From a checkpoint of a small transformer trained on Wikipedia.
Size: 12 layers, width 64, 2 heads of 32 (1 for keys and values).
Architecture: rotary positions, untied embeddings, normalized queries and keys.
Training: a variant of Muon for these matrices, 150M tokens.
Each number is 128 + 24 x the weight over its row's rms, rounded and kept within 0 to 255. Layers, rows and columns count from 0. Numbers have three digits each. The size before them is the row's rms in percent of the matrix's.

# layer 9 MLP down (transposed), 192x64, rms 0.101, rows 33-104, columns 0-63
095:140116095092155134157120127127148114140166147100144143112096146109137185097122073132118136144111089173143121099138156090137135118095097148098141101123099090115112105140138144116164153123107161
101:154162154144142123148130110123155120134122148127133157141064116144131142149111123110090119152074113083100125122164133108103116142086137091102124139172156120085116131080123133170129113155132149
101:120125137129112119159128136107111135122149122130155142148142151154115145143112172148060135121167155118152112135179159168119120099099159158164077113141131106162143132108128152146117145132088088
105:110154132122104148113110129091115114112099127146159182129138139158130158119095183126148147182099081104112148114142119119136147127111123141139146150076134163138119168100108112116116082111113110
107:181128094104140120116125165078133175110160123129109084135136156097092096132090128115116115126155087111137131100107091162109129112173115137109089152106159114146152117116111105125108123123141121
094:134141150173101152106163135152187094123119116135110138111130113140152138125133124118096179128149162170166149099139112154104135130121131126134103105148178119122146110158119149124150174077107115
103:167147129133086134151102140140112155126146065108123117171133130133122093140131146120135095116133127163183113146182159143099176136145118157144122153130143114098111140117149123117143092160120090
104:096172129106094147102097138120143120124107161176129091131129137155119151123135119109120111122107136084146102109086131121109127198119162074165133105106138141128110151123110142112113150135147086
099:099068123102133073141100123117146131100191150107143121138133112124110110118106114125148124127073109129134162140105141129129159114164132131086143110125104132145112150153149154118091082135170122
108:126154165086148134155131153151128098075189128147088152131137153147154116150113147145159145132157130121123124155119117122181116139114135141135123143147142147167170084124110130171140126109089128
103:104128153137095134140167122107125107122149115133086141137136120176127117133083178109125118137133129076139140110185143116066086151138100118117123131096162178129102115111136125114112114127123100
094:141124113124113137113118121157146161170102145142158148143113148139183140129133180140090139131129124131078118073135147096162151101120086093096150111107118151117120138089112153096111108113128152
098:116108103139120176135102159120133111099144123131097130145095119144105118096074187108144122130133193124099132124144111135123114150155150181094120175097139142165111137126146110131137104112141126
121:138141145144108127144085189105116113155172151131105086152170137112130134139160152104115101129116089134110131123114110117073111155145136138160117131101137140128173170130162116120106151168108126
100:117126120133121131145113182111143156139100139114140123140185165126178158136127134171143156155139158147144153115094132147146063097134114131119090154123135085122091135133112113116134160154105108
105:103130155173127116111139099135128083190100110136113151113077163120136158155158119155092111148112146102096121125113138120155118157132160157152131122099119127141133152096096086145103123116143098
095:144092131153110082103132150114108088037101121142132144149107100100114117146126114100134176132131147131136141077098113106100122135127122127126111129117131132152141112164108089159143108158142126
106:108132116099093130129143132172116149073169138128145127170126110161122163127135136158180141130101106141133105130074143165151125161106120120139111131110139104190110161131148155097118129143139128
095:140120131109132137117152125155061094120142139084117122101102124155122158122087128083122146154118157147185085103106134188134091111132114111145130125147115163164129102139146119141120117133100125
105:120124125098151114122113142149135101079147135116122146126083134097103121110098159099100085138121144111094107160118083136121119125150119115183161171116143104120101158123160161135115106097163099
097:143137125194115138163080124098124123085115119112122105122153137145140102092145117105109116095120126113143159098156127171140105111160143126148150069151108164112114131100112156120127147118122175
097:102104128143129156130104131079188167147099169156139167129133116143121137123143095143115138114149111128108104168172141126107111106143160131104114129104158107177123110115154134143148084096140154
095:128114158131132113127153126146160114194140162174097117154099106110146155101139113073142121124144134105109120110182122118144119134147121123138136160105092129153123128106131102115150111072176142
102:126112144124108151123095135102125145127120132088091137107131141192069083106120125099083112142114117138109108130143108130123132141098144131083145166127133130086136113101127146173092099112106161
098:153118124145093137094080108143154144105148157109208089170124128126128136132114134151123175124142130138142149156115130137149178139182155146089121138120126140154138146111114121151123161118136121
108:144091148101086161121120154139161123108145077095177073141115109135133139165140106137164115144102119182164110129101131128134120130119136143142122156148106109136129111130126146162109092134078123
113:123137120180111135149146128149153123152111096144090131128175140136112077158077114148102112157139199103137105122124102121133118131113147157106131140139145105166123108144120126151088142111164101
096:106135132107134123111133170194102141145102134109093129117122078145095159170169109112150133142153132141138137132101145120088129151104110101128170106095108123079142130165106128102104136099134127
099:102096093134135124103126151102101132072113149132124125158151100114140122131125094131133137116120125138068091125135175114082129139128141133092129122128175102098069133151100131146114119152088155
097:156122115111138160185138107179131152089135129138115137128162138152102166152139148125144141088123129129069099116129070157145165130113144119138133110092112171117145096114111102113139111105123134
112:119126112106145119121135153111077105148146078107084168168082113162109126129140087159129135150142107153135122105149135157114131157144110154163093092148124131094130129119124069142146136134108127
114:148178111111163130129151122148154119125126134114110135120118106139140127143120080132148163125112183115088081151137143151153133097084180147139134134116157153096097119154104152137150126086144094
084:120123123117111100147113125134126125130121159142204163135142157134122145164125157104103147100137168112115154114076084152109150120140134161127106126153169134127112096158109089086119147096110127
118:162111106089167147130147164116155115154153128114142124112124126160095174150146105110119166180126126149117153123134137138138140152117069123125143132148180096168133143093128088128147154119103123
097:099119113154139137074123071130112110092136085112140144161147112151103131095136093146112126133130155101158139150149093118098088153110165117135150099127147139160102157161119110162149135099131111
095:108113143114127140115099127142108138168116100108163166124125154129145138175131165122105117144107116102095093137120123138158100149086099097124140140160108081129146114117189119127120102119129063
093:078102136100109115133110083156115134142141165132131098103119110106130135108112159121106110141114106131132116117067135135092141125101147131096158187167101119106148153137174128121092140112140163
099:073106109104094097105127114141126083121141156122153095133142122109127095111101155175135115118082150159153088114138106106137117170152117125143114162108133161141132165142150138102127130176149125
092:088162124125158162140160133164145141138127150147109129168096130140124157139118175129123114151086129083139160110097154126116145152117157106130142112096140114159101133140104132101181133100182138
103:092115167131159120131130127126128064129084165157079108126126082094112112133155125140122111163145130121122120126098130081150133127119151102153098120099113143116173122139103101167137154132107095
094:115151120137099102059131147137097096103118094125155127126165139138152138110133122144150096133124141127144087108129152141126097141154158169132138154097106141115154139099131111142050148138117093
093:105136135084131117122136131128158126178124083080137148128191125111145135086123117132122139159169112130144131119116123159172152120115140137149159111160085127102105145177125136110111145099091117
113:120134093122118127113139086133107114152128144088181128123143192170131148131109158118135115113108148086114135141129153084120161165127181119146136109140131109098150133103089133100157140121163111
095:105145121120120110102156099138132134110125175093074073075184129107103097130127164133166107142120157158100132130155146119161121134090111108120149108156143126114136114146137153101111142124143140
090:164082137152122113117120114158106136144134136182130128133090135142122093135111141104116119168144133156133120161095117081158163120138115122149137118178155111103163130143125091164103165126176122
108:159133126101129147132123126161175130087148094080104105144158140117114066144110146128125126097131159123141137151135122106105112103140095127076127128139114148166123171095132096143095116117172118
100:132146094069123108124116122109103124115126080145085163129092126135116129116129103144087113090120135121182148113128116139107160152110053099132102110106136102126159135107124145140137127157126103
101:132095149147131121164098109141174099128094144121108100093085171139105117123136144122072155140141142154115150112103135152130124119086102130117099117100171145176128112124127112116128103130106178
115:090141156141126123120128114065156069162104140122119108119080157112109135137105086119191150133123161108121174096136117157130130127154136120122111132146112124164138164126134120168134127113149135
094:107123103104135095096126172159134129149162147129114077112131127158132063169106163133160148101096106124151141121142161075115143120127121147146147118143100121102160110146106098146146120103129121
096:119128128117107111120103085109127100158108148075089131147137113152123153150128094112120127126129133109159100084144118174075103147124115169142102100106144129175162134158108079107127123124134140
103:122127148097102139140080140142191168131147143107130126137155097118126143109136161128087145145126137126199123135145143096153123118148101078164107139131100151148146129107136139090146159153120149
099:106107110167130095098175119128135139158142118117145135113133167107147109155147066171106133133098143124132136134102142141147154119157115180129176113132146127159162142167129092156116168134137122
093:137128116119111166175124115144173196100122115128165130136111131109140125124118127117126144125118153144138116125147108147081160178103144133135102151186106103154104115160156169090123108115116128
091:126077083152131156110111133197110133128131065152115139139170142150142127111136154107143131136153163126130115129124151102126126148161144124140146093124127121093154173143084136117149140172122121
087:142136149144166118135103077107142161168156135102123134155135117099138133127148109141132171136151116130100130168119110086165118181096144123132092103154128147132175131158151161154141174120128128
100:143081167067111119164125140172119164115155106133144138104108124124184126127123098122123146124107091090134159150135107100111100155088131111093135145105102119087135110119111111128135148101138136
095:140112113157124141121089103138110108166121147114183138147135152135125102138145117157153087125096139093127121111169150127131160085122144132127152151164116134077128153123132082137126193117154147
089:180113152116135101102115117116172132158129133126134143146130142105085135147088119125124085110116148123158114164104139131151146111134095124138160135112099181105145098123128100138121079171134182
091:123126152155137135161153130135148148152151119126138132189126113110130121095129161096115141115135108106121133156162128124097110180117154157084149166122161103100121137126159122071082089112132109
094:131118154110172159122113089175146182096141147142128143114097143109148110134121081119102133151109134139144148158173136158182116120102109110166090121115111095132118123150134095141094124113139121
090:091158110137109110115140132134112148116099126146145120136115108164084130122124135161087120141190130163190134085123152103125154116128094145132132103161095115166101117073115108145118126138115118
109:099120131102105132087091096131145172121180122120086130118180114124121142159092141152113150144151117120087144102103135134173129109120152096149134151165131117114162132108173147138148134108160139
099:127141110135130118174159148098142105065142141139157119167090159136128105103135093139127135150158146174119117144139109193108125122118092107105155164137109114122140148131132157138138109083108140
099:106079117119100155124104084135129102182179128127155111146141132103146135130138162131115146148134163094154141087109108095160132135168177123125132164104156133098124118129124113158134141145107160
089:076134117141167126135101143113137154129157159106109140124108158090177108117102141142115109129099122115133105155082157118153115173134113082108125131182132103099110168101153148111132132146131151
109:148142147128161127100121137040126153116133132119114167144152125114125173144149121132109142134101127145143131132125132145169144154102108129127167122136148118157157137166073136060141140123122110
101:117117169120131130126134163129092113116080095160169118143100102146134121070124179168166139110094120102141166134122146145138163140128144128100132160124139123141118097110092137142113176137105129
092:109129102148147104125144135133145129129111104098128124118197122109139108072109152150151131122121157076104111082146145112125145148107136149103102092145116085163126122099139097107140119177136161
096:152107117080140095136149139157147099167164111152114128091112130110119098110111156142165161083132133140121180137142115107108142118152131106114144120085145161126133126142144168131104090141091089
091:178091084137086146123151125141191105145135108129103129124146129128120142100133115168091170138130154102130127120150131131147116090155124136145096096186139096134144154154087136137109110136123126
091:151169107145100124155141115139126134136138098110111062103169110076147128127114116122107125152139114132096135178136114105106158146121133169121141141112129131184115107103083150108145155125097100
# layer 9 MLP gate, 192x64, rms 0.422, rows 34-104, columns 0-63
106:140166177107117125118173154112121110147118118153146141115116094088140118129111133134127107175143127122164083137156112079114146111100133128134093167136151134101091141106156134143128078164156109
104:128095089157153121089165126097120156151152108134169139135129131162165083131100146149145144143120094156096132120107140141099105123143119153116109121159135170117132116124126090183149108154085138
101:164121121116121121110117133123138153164090121135156146126165118133124125108138135137157102126125122127119101178139120075142116121096107157165114116114116168131133096096127113074126163202114088
095:094144131151127134159100095161113179137162126161106143168114134125118144110124126129098148137142114147115134128164116096135119128081154154157098151089088124110104156095102137144185102113102136
094:163132175094179147096184097147160109147111141094137164105143103102143154109114123140112136148160139159139143133146124153173113123104129136134104173133131135100139102146096106107115144136153099
101:133113143141106168141119117118113167129112142135101167081077088159125106127135103106161181125156121098118139117093082102133101107143106131123154153131124141129090149096144097097144115150102126
107:099116163132137171126141107097172147130140136153106109122144132159156076118107115144136146145140140125172142118077113133138108190157167107089093100135128129135122127099085124157149132145119111
099:106073155143150124122102126075161101103104122152150072114134120127118131121087099154166101123086149123126100121150131139117102122099155088130148118119116131134142091123161139144137108181153127
097:120088152091145107109103134120160109127153136127113145098133130117093121143112136115163147104121120155167098126105106100160100173080106124119113109148127133139159154083125116110100114197128158
096:144123129136166111124106085121131140118116132157181141146148161089145177104143086124122133143146154153142119152133110154155106148086119171153177150132101140116116109148154129131177117118142166
102:143104122152100127079094123113172170099155154138106135137061114116165101140157159091128133173122136148105111114126139129143127121112138145107126107164168160112159111107109136161152130129133108
100:144094108115134087113131149108145116120116092176171129097095158115145144163126169104120083050155124147129159142100110141121132109141111161143128149116146119150119116133158127107135095138126151
104:125124113148167132099095079131132110126108128102142177142115123094157148090108103148096154132142155157156141119149103126157094152073114142172113159144109082123124157117157129155133139145137138
098:110110127131158123129151096101128130157146106120158096165132159140112144088146115159152113106146156136121074129119105115118144127158132152142110086105146121106084085117102148127101200140151139
112:174134123129140121080127131080161099135102121105134086142135119154098138110157157114088176157135130159142118137139156165145141140120137141154123099110089143099108115176167135134117154161107140
100:115110123107119097127100119105168096096078149084095160151103133130120194123119165141115094153152132149117141148140143163160126123127112131111142115094079155104094111122139149151136118125154121
096:123101138105168103111121108106120173146119099161154111150100135150170147114107138145168120130100154168083149140124111153104183127108103141123109164153116126164135146086123165129141121142160117
106:116101144082120123096153113132153140103106107145112138128128123138115119147131100116154151110165143182082134172105128156155095130138171153159105127114110130108139117127133150115120171116186080
095:096100137119139110090135077103125066125082103094125125107113115107124146143170138102100127095121144119147138147169123127140117154162119149127123141105171122189132098105152123121104110147143112
096:175127126103151125170112117115137125140135097087105069134120098114161125142100151168158101139156134109158133140092105061115127100126132161132166116137137130125144103108122106146089147122139105
108:095138137121110165095132154075105156138100092106105083190132134146154144089151161117137113130124134123129112105127140091139120118125130165120141103139136108105172101137162099164096115109123150
095:116111161131106152129128147120122137143123161152133112096122076109169148117143126150137085173122101131119088114103088095117160089146132126111144165141101118159108118155129137157102103101144185
111:141107148138122170106150113130135129169130162155118117169135105107140114108129167096138139136170117061114112165139129125143128155139194153161147124138115105090134138155141119160155135105105104
100:082146090118137147135142133156113141155123118177061106125159126137153147175137116123138121106089130112109114133110100098122094144097134096201112107141153106131109128144118124137135157132154124
106:119095134120136143166116117144144117133113132139147125115082089124129089112108085154120131112180082156203135166108141139150130155139105142148115151152111154088125148143133172137116118116114110
101:113166096162089126096141089128164112137118159132150146165109193167171115147130134152129146143114115124121127125100164105147085150110162130109133127136114163147133124141145093122095110121160104
101:071117153089133118114141134104108092168108106128114095109116100155119125115127111175080146119141137122152099130096112092104109138133117126102159125090126093104137132115163122150109180128098160
100:121129104141156099113117138098088100125160130153077120162137111122159131156099152098099126153117118144092112096110176093126070130103145136094142108160148122129123159122114109166137149120153155
094:089091160132124131130123114134134145131069126121131085081141166128178121115129140130088136119174128126107138107123136117136147166150134141131100109138134139148181069089115117152113150114156151
104:115120134172146147138078117128103137140142168144129149134101124100127147147112160188124127120120064145157127118165149147099140161141188157120165111135107151132151124132126134154155088124123136
098:121133113141159157105143095140128087090125070148149159114126102082160178135089139157124143129116156164171132129113095127137127144085131155124123151155111090137141088121136114137135094117118117
083:096135118103081125122096131137126142139121129107143167146130079101120165129103124124114142158062146180116115131126088127138111130088147148126090089168106140158145143111124143120123132138075120
108:168108119171134107141150169076106122136098140132096125159106160152126100152073139125159097119174114112120144133075106127148140113134136133126119129117103102105128137105126132135132126175144076
102:127143131176112132146075155129094139155128105152104172142114143157153127164115164124139111128144084122105096120154117075127133113142082141129145102111105125126145119115127140174111062121133131
094:152098138137118102118148135112097099132151124146115182104101115099140117096158118155088084131102124148070157133099140161154097106129104151163147124140110149144117097163111129113129115122106081
106:130137173134126142111134117148145121124105078199146089125132125118130160104156123166081146082078114147136156164133120128106134115154153105125135149135083130113104116131156169116120123131121154
107:127120115091125160129142123119096151154132101127100108144074141086132135161132154114097180078078126114127112164128132141105164138132130148120137148146136151150152133081133147135124097114088086
089:142090162125160119108148092143149143138121120121181098110124142123081137137100130110094126135111130156157098090121139122126154145117118128096164120129118144127137100153135135124219147129168149
104:118107125156119131141136092130161113163110103160075139185115103101079112155122129139141118104098107123105123142118058121134098124105115142120131121112147104115138112102108122144168145103094091
102:140134132116122099159092141104110145135130140154158118136112112166099155118108087118108115127076105186150178140176182121136125156132133133112083136137137147109122138096077125133119110131109121
092:159162141130094122089128092132135120126137141176160144116151115149125111153177153152120158156145131127129136109148110164120161118154110158139150107172077118116159124141151138089105105168127094
103:108090116148113119113095134152100122144112142156131170129100109124107134188106110139132153148098154159118104082137127169113109144119112138164165161126092090146139139131133118119167133143071145
092:092171125084100139101150104120152115151133114150128122089124113139090103088113145138098105123127159148132117120144158110108140098137162153101118104162148150117095128146155168194104134156135127
103:110120122129083076106130098118116163211119120144132132131117093130136149091115179120155129147104093124122161152149152138122124089130121131126174132145149139131148160154122151124122137095119159
110:089117136137098074117109120094132133140120077140122122097138128126089151156142087133110127120105136102128165128108113132120151173097117127099108057159104130144130129153112107135146137185117118
108:126110163114088197144161146083159150119115132116144147127080139135153137152169147103168144118141081162118123167094137131117097139129125112140156131107110130149150114124150104126124133095119094
113:098141174098102096105111157100138140150169110106089148135090114147138167153123117152080144134135140155102142168107123137108135143107147118142100095096091175113090128133128127121121094103136140
104:167132113087089128138142154109133149166143139142116155152153086095167109134152127115123108133147106147144109129112152120155141060129129134118142102147160104091113098118112161108134085099136169
091:112149122177144166124089114054148124129115131133189165139120103167099119138141106124137143139116134143155150117119113164142134140107176141136172101143111109113088121114143118136110119106101109
096:131128089152117130148145134107126134146087105122155133109166140169107132143100128145103148108159103101171170153181111116128172143139178123128173182134133093135143123104143138156121123126117107
103:161115112145156094140121107085137133148174122127159110173102148129161091147140090130120139126149136083106082125156143139109107119121146170149152129130069142123116157132123176121131153143114154
106:104104116104085122131155113137173163161130087109114085110152129075141113134129094132114136179118173097151105119158114128128104128114116123167111153129131156153117124109128137167163102148118157
094:167128119142161133155107077091129171151143137135100113169141138109126136120150158116112104129129152135096131119086107131106107150114175133096150137164102124109148119140140157147070179140133110
096:160178105138125134129121110111147139124108095125095124131129112128192118086134178153115128117155127115137154177133110120111146144116146114118139106191109124139170144093149080124134119156095135
091:116126127136105164162126110117121123083109128133147110150139101160155136114122116121161107117135082093141181116119093170119150097158159116127136186120153075154100140097123099111136100135131121
105:111147160135109110085140106114107137132137133129160087091147168087147168119124116142111171104104119119172134119120101125111127104078152119116145086154078140139136115150124148164171148128130107
097:097109130120134139170155130137113083169130100138080104071111134153183135138159166117120129084121125132117149156095154160153140174156128129148117104121134140113131127105115168104152115136119128
096:121123117155156146132108135089126157170122153136122114139142135080142143134146157145137113113125075131114110129131096162136081112162138167153116130093143118136157137112155148116092174058112130
093:123155114151183173154144124093136111160136136117117153130156125138136156131135141110171114129114109116150113100109138108079164138170150127126113115125130152160069115095139092115143099102102088
100:120118118108117094163109164145123151134129122150159101114152146122114107156152110127110113123160130114151138080160106106103137112101133136139147153155135110165157128076190131187139109173137122
098:125125138099147138146167137105158092124114143116118095115103109169090141124129109140089117092136119151137128096130161112134163163178136096136064095172116100118111121156095106130104137141115135
108:124110101153138175143152144124106106167045121169144105153085135125135131119103109113135121096136130133135125137130113165136155134162107130123088115136107118158113110104111146102090096081133119
094:140143148114106116094091100123103176137099097103109114092126098147105104152150137137198146089099112152139124136094115131124166120136109105147152111134124153122113095159154128119142146182118136
097:181096133110140141160130129095098123136113097139108116063122105152122137158140088113140130119131112086125157098099088141178118154136146141090083109148109142131128152082145119145137142139130115
093:118105126118112125075080137138132139110103145170111147182111154128116146112105167130142144155135135158096152118138181102092129164135166159123143143135100086137138147160130136150126100167128121
113:148142140166137121162129144096090127171098116137153129148095143140156152130132142139111134150133084157119121078088145147150165132127129139085150114078127113163138094142114138145136148079161102
102:155113097136149115092128113108139084126158149130104097148098137098091111076139151183144156095120103109139087117161141130187118108135155145142109147138105157129107117117136142105121134115142166
093:107127154174143169116168128121127124098124177116137117108109103158169138155111145109130084132100107144132118136104127135109100071113128126107092149083155086142171101134107157137117142134112117
095:095082087135146175125123155115121136085122105118079137122127132133129150162171133141102151148132104126156141145110121133114158117148143112093176118133114083127103131087131138122163185106112118
097:091124138143162096130129099147142135113092134156139082162150094109148160147093129131097113126134122151156134114110119084124125082140141156110107143100146131117056115103119126141136165124133078
097:108168125115149160136099131108145121182144133156104120141142176129153134094105169142130148141095089105110129107101143119106098088135124110102160115093134168168130119105105132142127104088160113
# layer 9 MLP up, 192x64, rms 0.451, rows 34-104, columns 0-63
105:147122161102123125117122184116108134148164158168154171128105152077088139122125146113099126122123110186156093105141104117178147136130089104128154130108129131093127145124106106106151117110127121
106:129153149173142117140140128123145088089109147162147128099099131163113168152151108099117103112143147165203123143145119118093157130131101150137137144158122117121108098160148103111105085118129118
106:097197140100134127087143119104134101110153151129117104119141149080121113122134106126120128099113145162141129139102148123128108096133118181142126132113113180150058143107130110137108107087117129
105:140139143136134164168123152164131143132143146094086122145117094150133151143114149105156157125161081124138092106119158069103133082150140156113138125129119126162108136146106140176100105092125116
099:151084117090115143087122127132110099125125138122161133110128115090137140115119114177155177122160131123083148093154104099179125131122108139098123135100134089110162153095160128159151097137125137
105:122088134152141148149080144122145146109130104145150143153147101124109154171136113126146072079125141150154095087141138165110095097162141130103109128127110136156180145111163107110130122123138154
106:137154188150168124128102103122140148128141163151107123113146118156145105142126174110148129086137114130099167151140120156117107121071138136100111132143134131110144100124058148169111134157139132
091:122098159117109134141067085155147157161145153167165107169114148102136120131131136146148114154102164134102117108121111078161108123130111129118097113155087122091110169136146123117123102127135108
097:174107151111150127153133124069127111134114140121129154111073093115103127177115138095167072139129114116153127129114124120136125115125123117118119114108128152141126130160079093118070107157097141
110:103152164132120141117101148122124109128115150110146069090132127159138145105173127131140138146132096143129070151124170149136122143133118118132175122091115133144104112072139151076129140165149154
098:100132146123124120169150157157168131123129098156154099130157125115131113117076114114113118101107177146172110136117135130156080130125123134138196149132106170139120112160136097091137130151157132
094:114123125141157118082103111124178117155148134088162124115184159113105105156127156108109102150130149145096137111092143118113131127143165163135124209109102124133160119109125126152133120113117123
117:092140084158140150139093118163132136174110158123146137115132137144104135109127135081126074098112142128132116085121104115164144140114160129092118139114113148117157168089088132161125154135146167
101:168106099122101099114110157157101145180137098120150121127156143177153105130125151164086143133148155123100141146165138144150134104105158096133154125141158108134130121159112151170090124152148111
107:155113118185098115096156176133123150145136120113144137120133120146160108163132100137084129134147155096169117150144146089163115125091155178134129108157123131096182142135131108133099149125129127
102:142112095131142100161093124119159129167061154154120125134127138165100132124135105111118158123099106138107162152143197155108103144127129126163108139099145138161143126150142149106113157094147148
098:123115117113136142113103128136119119129138102141098147123093086191122160101100101122120097179113082135133088136099136170125169149167134140096134105112116136123164117114131117106125125090178129
097:129134097149105156083147164154118159120103166150119157168102126112141142134152124127119112127123134142092145126185102091123109161091153127143114120119131124134166152161170161138116140089085142
093:086096138121130125050144127089096123109143109088139118148122121100131110125150141088124094130138117108111123112111142129169091168156152172135103152127150140135141087130155101117114134137087145
092:140116119133095089121112121114127100117133085107123127127110139142099171120144123089099188119133170086154122083119083129131111121112105126120131123149122098092128120103147163125141145188129168
099:121110146120142136104086072116130125110141110125109133130079106135114109148075151121155145135151109097128105095129121132136079134129149122156096127101155109140111114112072116130055150111117115
094:144149161113113099164141135146142140126142126117125160151122111161141153159124144127168147109141133155121097198164145087093141105056132095120138121106137140113144121158120154119100137119166129
100:131085128110141126147116176091117108148104101100117107061175140184129149147124144118133115102154125138135121126112097123074141142142114155095148132130106168125149109104160128158145113141136107
101:126152149117140118153142119140133137103136141116160117130115066149168098129099130145122079091123143121156118133116094151131123135147169156108068156148105118094113163150096092109102111126084133
110:080126123157151090090101140134137118107158126163148144102152161143141096130100112119111150089120163124102141120123110124143101190117121165147102130145129116090117154116164125134146163160158163
102:147145151134133125068130159133140161108161146146133084144121132164106110099100159117097093152154143130123111097092122132154100126137145109120153133114103140165133096165129092126123077164146098
094:098143174115126130149155177113107110122098137133124102143127090165152131147169107109105095102128102127142091085127162145055126152105131137141146128129121123116127122122114177141138107161120161
091:140167158138118111066170127112131146155102095099154127142185110130091153121160101128171140137126114132121121108118100136119138141093139107151161156115113122122128103087157108111174147122146098
098:123115167126136081134118161140174146111141121158114108104137143156091119132148101092089097100147145143147138108155134151128142177137174114156130136176133129145137146127171108109130131161144177
091:155134115114105083123131123156127119142102116121132114100131123160090149178117133057082085147143159145100167118127122149117119133128146144134099143121108091084116123102123111109148164128173132
114:112133121133175102101135094128093100123094079163151148130144110131110168079100151124100140128152115119158126109115089131162086104132117177152117156149146089106100131122145138119098141139138116
081:099182177100109082137101118144137099194130137131146150122118096137106154105117130140102117120136135119148083118110122133127105151152151085142105086127115119096104122123115155094121123170126106
118:079110161140142122111163124148137138112116113124165111089129143134136143135144085112123132119091125088110149148131164102142152140138122124140135158111169127151084112142146060108127088183113149
099:143168137147122126126102115098097143152129142145128122126140138088148121103147140137112107125177127112102115138179106132109077172117098172113074140146186131108154113140159139149115095111127110
097:119195104138102157130141124140111144075138152122097120146115139111104128125148158118120142144175131155123139143138148136088097072133145121094083141162090136131126116122090130147161137124112085
100:127118122149104098161078168064104102161129140124148132124125121135148168138101141138173116164073120109102105107160144107143127155122117122141141091113111148130140079105117116111119103140097132
098:141122098130155139176130113128109147133145116081139157131082187106157127178130172140122124097112095112158116120160149157127108112148139140147134074144143157135111131155126118135105089114120098
097:121148186099093066144140122112141097106142144090103123147101115119153162073090129142117067134140140136116145135103131106129120119106120110114138120134119101157135131136129100106120149171110087
113:145089157151164096134180141121138096152117144161125128104159133127123097118108159116116132136114101154139080143142138182140088105138104101154093139159114104114134133170087121114147119142106099
103:080114145082146141110133151139097127141119122160119110120171152096119177141156092126110121119121138126130123138168134120115133106147105108149128130137143148189092086157121093148136117081174127
092:158151117176095139108146089147149125116078129149087101134110155126119135144111083118155163116124115116161114162139150149152092116137129138143164086158143115121123193121145135136114120104095137
105:137103120139158106077106122102093107153132141106146139164173108140170104103158123129142131107088106132089135121142111106117127140119097139150179141136089093156110123128137130148072146124107162
090:150124131145167138133117159108129143126115108166097113167119099131108127099121137112160115136103079123109102147097138147107110100154156156082128086094122130102059144115119143172112123146104122
090:134133147166131149145090103122136107100161102115149100141124191127143084107143087122098105141168092138158111165099140107132112092129119154127118128148165127090113143117076131135106107132141138
101:122144137117103085089122109115175136124167128129135168126128146084118133123148104107122165103126115119113134078138127134144064154126102120093109106113109117141134170107120085132187123152124149
108:173155120161120130122090115197120108112143160163109115126135140095139142157147148100141143113109174146164121130096148128123133120138155167127156156134121087097132141110144103097151141098087120
097:130147129133102152110122111127133163097145119166132150167128120112185141124164105104077159104129107141144124175125133135103108099106142104142116076146132139087132133116098149153155146106083159
109:122134129124137109082121169089126133080171163137129105102150152092129126123117123105137179169154116125095103124122085134157152164118152135116107127154109137125067136129106131126127139149096091
104:112120124093102122132171110081131120111145134114124145136144144148125100099142124110186101174171108124141123103099125123115124100159169123117142163149146122142132154148113100082083105180126113
093:140095171112125130117161109151124120150104102085120127106152107164103118127176113118091133130123117102146071103162176123129124121166096145150115119148123102109127098115158084121120102138085124
106:078132120159103113115144129103103115106119146148153160142081150150147175183147114148109118110085115091101143087147131166142112149135132089130137138145089126137108158138154116128105115102099135
106:124106087081112132124114107157155115155115147124136125173123129108074161128151139113115107085081111127140080134158077159129109170119140109131140146118100116123126127100157097089125119142118106
084:111105154156151127136143120120121118091104106145117132120177168119085165165112102103103107139158098133119155127132144048118134176139124146132130127125104109097143121111083093115109123118122105
100:128129157072091169142150157156140145105107139139138134142097073098148150142140114134161146148130084152148127134159099136144163117142101133069125124148126130168105116141138113177137102132118123
083:095148137143105159104119122138109168101109147140075104121151160128137149156130142125107115155134142103160104103147099147104183131167108104154155101158155175127089139139131160140137122162108119
103:161116115123127114092135089096136102111136091139113099114160147135132153163127159108128111155151105118109147167099101147142119136096135087093150135148143164083181117104128090156101103141124107
095:097068092134150132147105153110118125106108146115125127111154091115100160074116138141134091143144125143151182141154100119129131154163134106137098144123128094085125135148133132144126129187094144
097:105065097116117152113133134170101153103109164094096122124109103123136106141106141123140127115161155099145085144120144109109130130138118132137130120161140150130129102201093120106144089172140137
087:134117111134118093143166117120141121135145168101105119125099109125139150128143087070195155136111130144116100086104119166189169148125122134110134122154122131129140112158102137141177118124113129
093:084096136131084111161132153102129142139131072129092092163132125157109146128143154115141106111057113136144118158148126121160128135124134105115139105115100077129115135136128159136084141104094134
098:135127100116150094135168136128132163142165114152137121143159142144184105153115168123157144100135113070117137143112134128141145139055128150128144108123173125121145087097150131131153136095138107
099:100131112109127160138124139142157135151186124105123139127116103104178133086126099129068120137110141128129139143170126093108106109123105115100132181093172146163145151128136102122159123127118169
097:133143159146097106111134118082134120136140102111076121122162114138123090112161117109111164168099148179095110098130115143097112103139129120128165139156069166150100102138130142139139134123127160
107:138162102159131114158093113110129119115140143119107071142132122118140178144138139122131101080138126138132108147103122076084155104108100069115130119111150144147140100116111103093146136106093160
101:113186143169068113115159161116148098126138109146144113132122127133079131138117124104122122125078169117155151129112149127120120135134133127154150093088129137157098090133125119163161106172149116
111:129130131069177087148137115101087134153194122095138148157157127124130089109129148164105079111116165157142122138105132135109126120124149110140119148128154130146150142099142141107090143142128156
105:142114124086123130154121092128168160120126144100115141138091097112128107098141131144126141149157098146130097163103138147148149127088160114055158105141149114116103138115081119129118122106076112
092:133135116084122131101144138134106147111109189143109166110125114151138130132111138130136147071096116130158128085132175117094110131142104152181127123168114176149138125132146133133146088104164140
098:081148131131118162092130147129137123104119106160130139141126155126143135163132132106167104155130127126135120189140157173142147122132135164104156146107145098080173143087103098125142171121104153
096:098120110106167105141102150154156175140170129142107144099103140148145106137129154136150118095108147140105115141112127145100144159129114147149147150089115168108186140117118164128168156091156106
090:133167122163125122112107130099108139127171156149135092100113133116140137097180098136070100113169160133100167130151094109127139148098135127137125172150120134169127112117138165138166129113102130